{
  "n_layer": 12,
  "n_kv_head": 5,
  "head_dim": 32,
  "activation": "tanh_gelu",
  "norm": "layernorm",
  "qk_norm": false,
  "init": "uniform",
  "lr": 0.00127,
  "weight_decay": 0.043,
  "lr_head": 0.00511,
  "grad_clip": 2.0,
  "schedule": "wsd",
  "decay_fraction": 0.879,
  "batch_tokens": 8192
}
Each number is 500 + 25 x the weight over its row's rms, rounded and kept within 0 to 999. Layers, rows and columns count from 0. Numbers have three digits each. The size before them is the row's rms in percent of the matrix's.

# up: layer 5 MLP up, 640x160, rms 0.108, rows 228-236, columns 0-159
# down: layer 5 MLP down (transposed), 640x160, rms 0.0929, rows 228-235, columns 0-159
up228 097:530558494527445446496552528471482514493515511505480550545503470485492465478506532454471480495538505543456491498511541457509517515470502530514494489503527528503531519505525497517476487495473517482430489495500454467518516516509494499480508544488501478487462524481490516486499506519447501496481516503499502511490496479485448503535475531502539513499510532487474507518504504505496503516510511524489506535433461478463488515565459511502475496475494503532505524541492508535486481497531502
down228 104:521544466475471519539471530505510495493446516521484516542496507494534513521510486518570478498495509476485494495463480479505465497479476496470503498495529482537514495531542530522501459506500538475465542517507503507472470480532497548467537498506473513472525509451493486473535463506508508473454522481533536483512485488492569520494511477488493534502464491503528545524497462512439517470497501551534505477499500526491457491517483513509507492460513491522508542506491485472475487498485470
up229 101:549513479494499492476502500468465472463472519539485523480532531511485481485475540487517495491523518472515557510479498477427520519474488501517467475497533521485487545523467466501482492502484473488416469515512481496474513459530518476472469478479481437486490531473503528497485475495499508517515511509524469487508502478466516501524458509507527538543521487480514526499468451503490510475490491490480516513496507493494514466451526521455473477504479494521558518526487512541486514522478488
down229 099:524491505515457517487534495472452471477503496495478498507477551514483515490517478485547467479499491504520463456497488522494488495500547531457554534516509471506506477523518496522462491538471471526489502489501482483480519501494517521481489429499499534458488488578493476472504520467476507488474513518511519488485519507565487493522509478463505469491478472523489504480489540512495486514515497493499508540490496479554477554519472476464523535498518527517454500506489496546489487549511538
up230 099:467521481480499504495517547497530463526513491485501548490527521504546502507537501511476534482514470448473487491492509482511459493488534495514483519520549537491481513525494498498501458510434458477491493498497536465487537523552518480512513516525521461486454490493487481478459532515488501505525499506509503524506479486510488487530458559513560474504524494488461475492552493507560450551455509488481509501488486501482516500486496520467479519518502492482501482517495574516511494518514512
down230 100:497473502506523500521497493501488481474492504476494485506512496495501508499462546516486528492520500465477506478492444519527487486475502489482480517508465538533510518519560496506512514511476517516448502490526512486487482471467548531482496503521513556473495450514496472475508501485520486450488487474534494527520577472515564523498510480511446477525511492484508533481519507512515469443473503496521526527497469522460476530530494557505464528505524477490506492513449532503502488535503439
up231 102:504503512536508502497505460500513508522527497510499475471477512487516466521529526484470524477507481478487472562531532506485472530464512480495492472501524517475483487520476495446530522483467448513461460518489527454489486530528529528469491517463515518501489491465516524448511481477495454517509505478487471525493484509476496517472483541476494561499505509504537531495514498558543512505507504522454494505512480537479553524519521529517520505529493463482507437500456520489454499513470503
down231 112:542496540490486489526485522485521527553502517503495481462484476485519503471526466459509466529491487560457477544512524493497493498464468517500486489519510492437491532488539513513519524477515489507511493484534493518518510473534519484475487531516514468501509508517486476511503521472494504443496470523515478455520475462507505570479515510480477483494521477510451506509491523477510485524474534489533488468504507525496457473496493435476536549521522529511485473550470480491539495478515524
up232 121:513487526541507486509453499515516475459472487500474495525488509519526463491489500492506489455529451496514507534554490507472482523471514492498472522497559554536488510490465515529490474484523479530522482506518505487567457525474475504463509498500483463506486496504512489521532524492507518540488505494487472469513477474506507481524492490486481526478507498498483508505592484495553461505478502487494491504489474540508538491458512480490506539518496480535475472506515552518472527547530547
down232 134:511506554472514518540500482502539516524528495462494447521536455478501482473465538512479517493521477489457529551519515455526466546448493459503497509492518490474507487506493503533515510481505490521510479484534490484484518518483496462459507497515507492524535491497492536501533499491570523455496522468498483490537504471546493508531492487471468459501482529544534470482499458505494507489503475486501533495488470491457504521488476475503519488563500543498532497508481473485543468480508492
up233 094:488498475479502475482482525496496503516543518500503492466499516518487462515473480491552465487509489539527523483495542520482505523513486498548511482496499528534509525541455470502447520495477489541484534504513465528502486524498522473478499510462498412524526496466479526513469550506475505562504527477545527494503502451497508459515488487516471508527477522514470515498482470500466518529475472492486499505517455553493510500525470492450494537486483504525532524502495518498448500534508509
down233 090:510457521497497541524533472519466517511498515464484486478499517503482500504469505467491500504470507484475484485508501508476492481509531480488509478477483487508538565495510534535487487552466531509515529522458521497485516448479552498511520512491463532529428471526470501496507505500526480491496509485479485483538525533503490517543462474484482518490546522504501453507509570511478486476547463469483512522517507494512486554500498442515520471530530504514487459504459476486512502471513529
up234 110:479504493489486482493466488511533480495534490499498522522538488440485467495502479492496503492498455500488518496482489493503537493523479489442521464525490480516481562512509475504475529478509477480514491489551519563522509524481521541439498506531501464503547526519534547501510547530522515505448458474498508510525481491506468472488525468514499480487497535502531532474499480505480495517511465537460511484521530515546547488518536531513501520532485482470484479491494520454495534493493454
down234 112:480524490450501529547475488507515503509515519507492481495445506497490502503488481536528502522487480479501472488472465525469512417558511480482518510508523464495472490511528496472488527495498498469515538549498496519530493497499474543509518452529541512503519541494493501510487484502491489491514517535504506500465490521527529439519494502529515418482488491510526566504471530457506491535509479500454505452511495453517541496516516506523492459492458523508500522513524495510501484482499465
up235 101:528469517495494517516509475506553451515496500519474512532528522455522505478492488476516504523510499476500474462493537528469511484492541496493537474534560485507475471517497506483497471465490504487518476511508483484519431493532516484500539530509513498460501498478479474456539473503486522465511503472506482506498459469460499502493497509551522509574483489506471497480562460481509499570494493494466486495541478503482488517505502496491484507481535482524484511486468486513550512552521538
down235 103:490521548491505485506492538513460473489482460471513501495492482481473504531503503497524486480472546535512526460494482505487532484493554484557509518488478475496481485551478520497483551481461512519497492515538495516502515509485473501538488499512522482450524496556520510496490534500478523514433514527513488503506496532480490463506497449513480519533523475506544551473527502470462479482490483497498502522469510484514453533480520475459503499486517449490489462534540510510532490542471539
up236 099:485523475536458431513488504504506502495549487497500541530484498483483497531522518492489499476522504508527497468486553508513504506477505493528497528492542521470539499495469492458484476498464522494467489492513490512512516438504518525481519493447514405506491515462455492511475487533477521489493511499506532513501511471469490539501481524515541560527482495519548466538502527495468448531505500511510529501471502481479509482485488475516492515521464493452545494539501516500520517514479505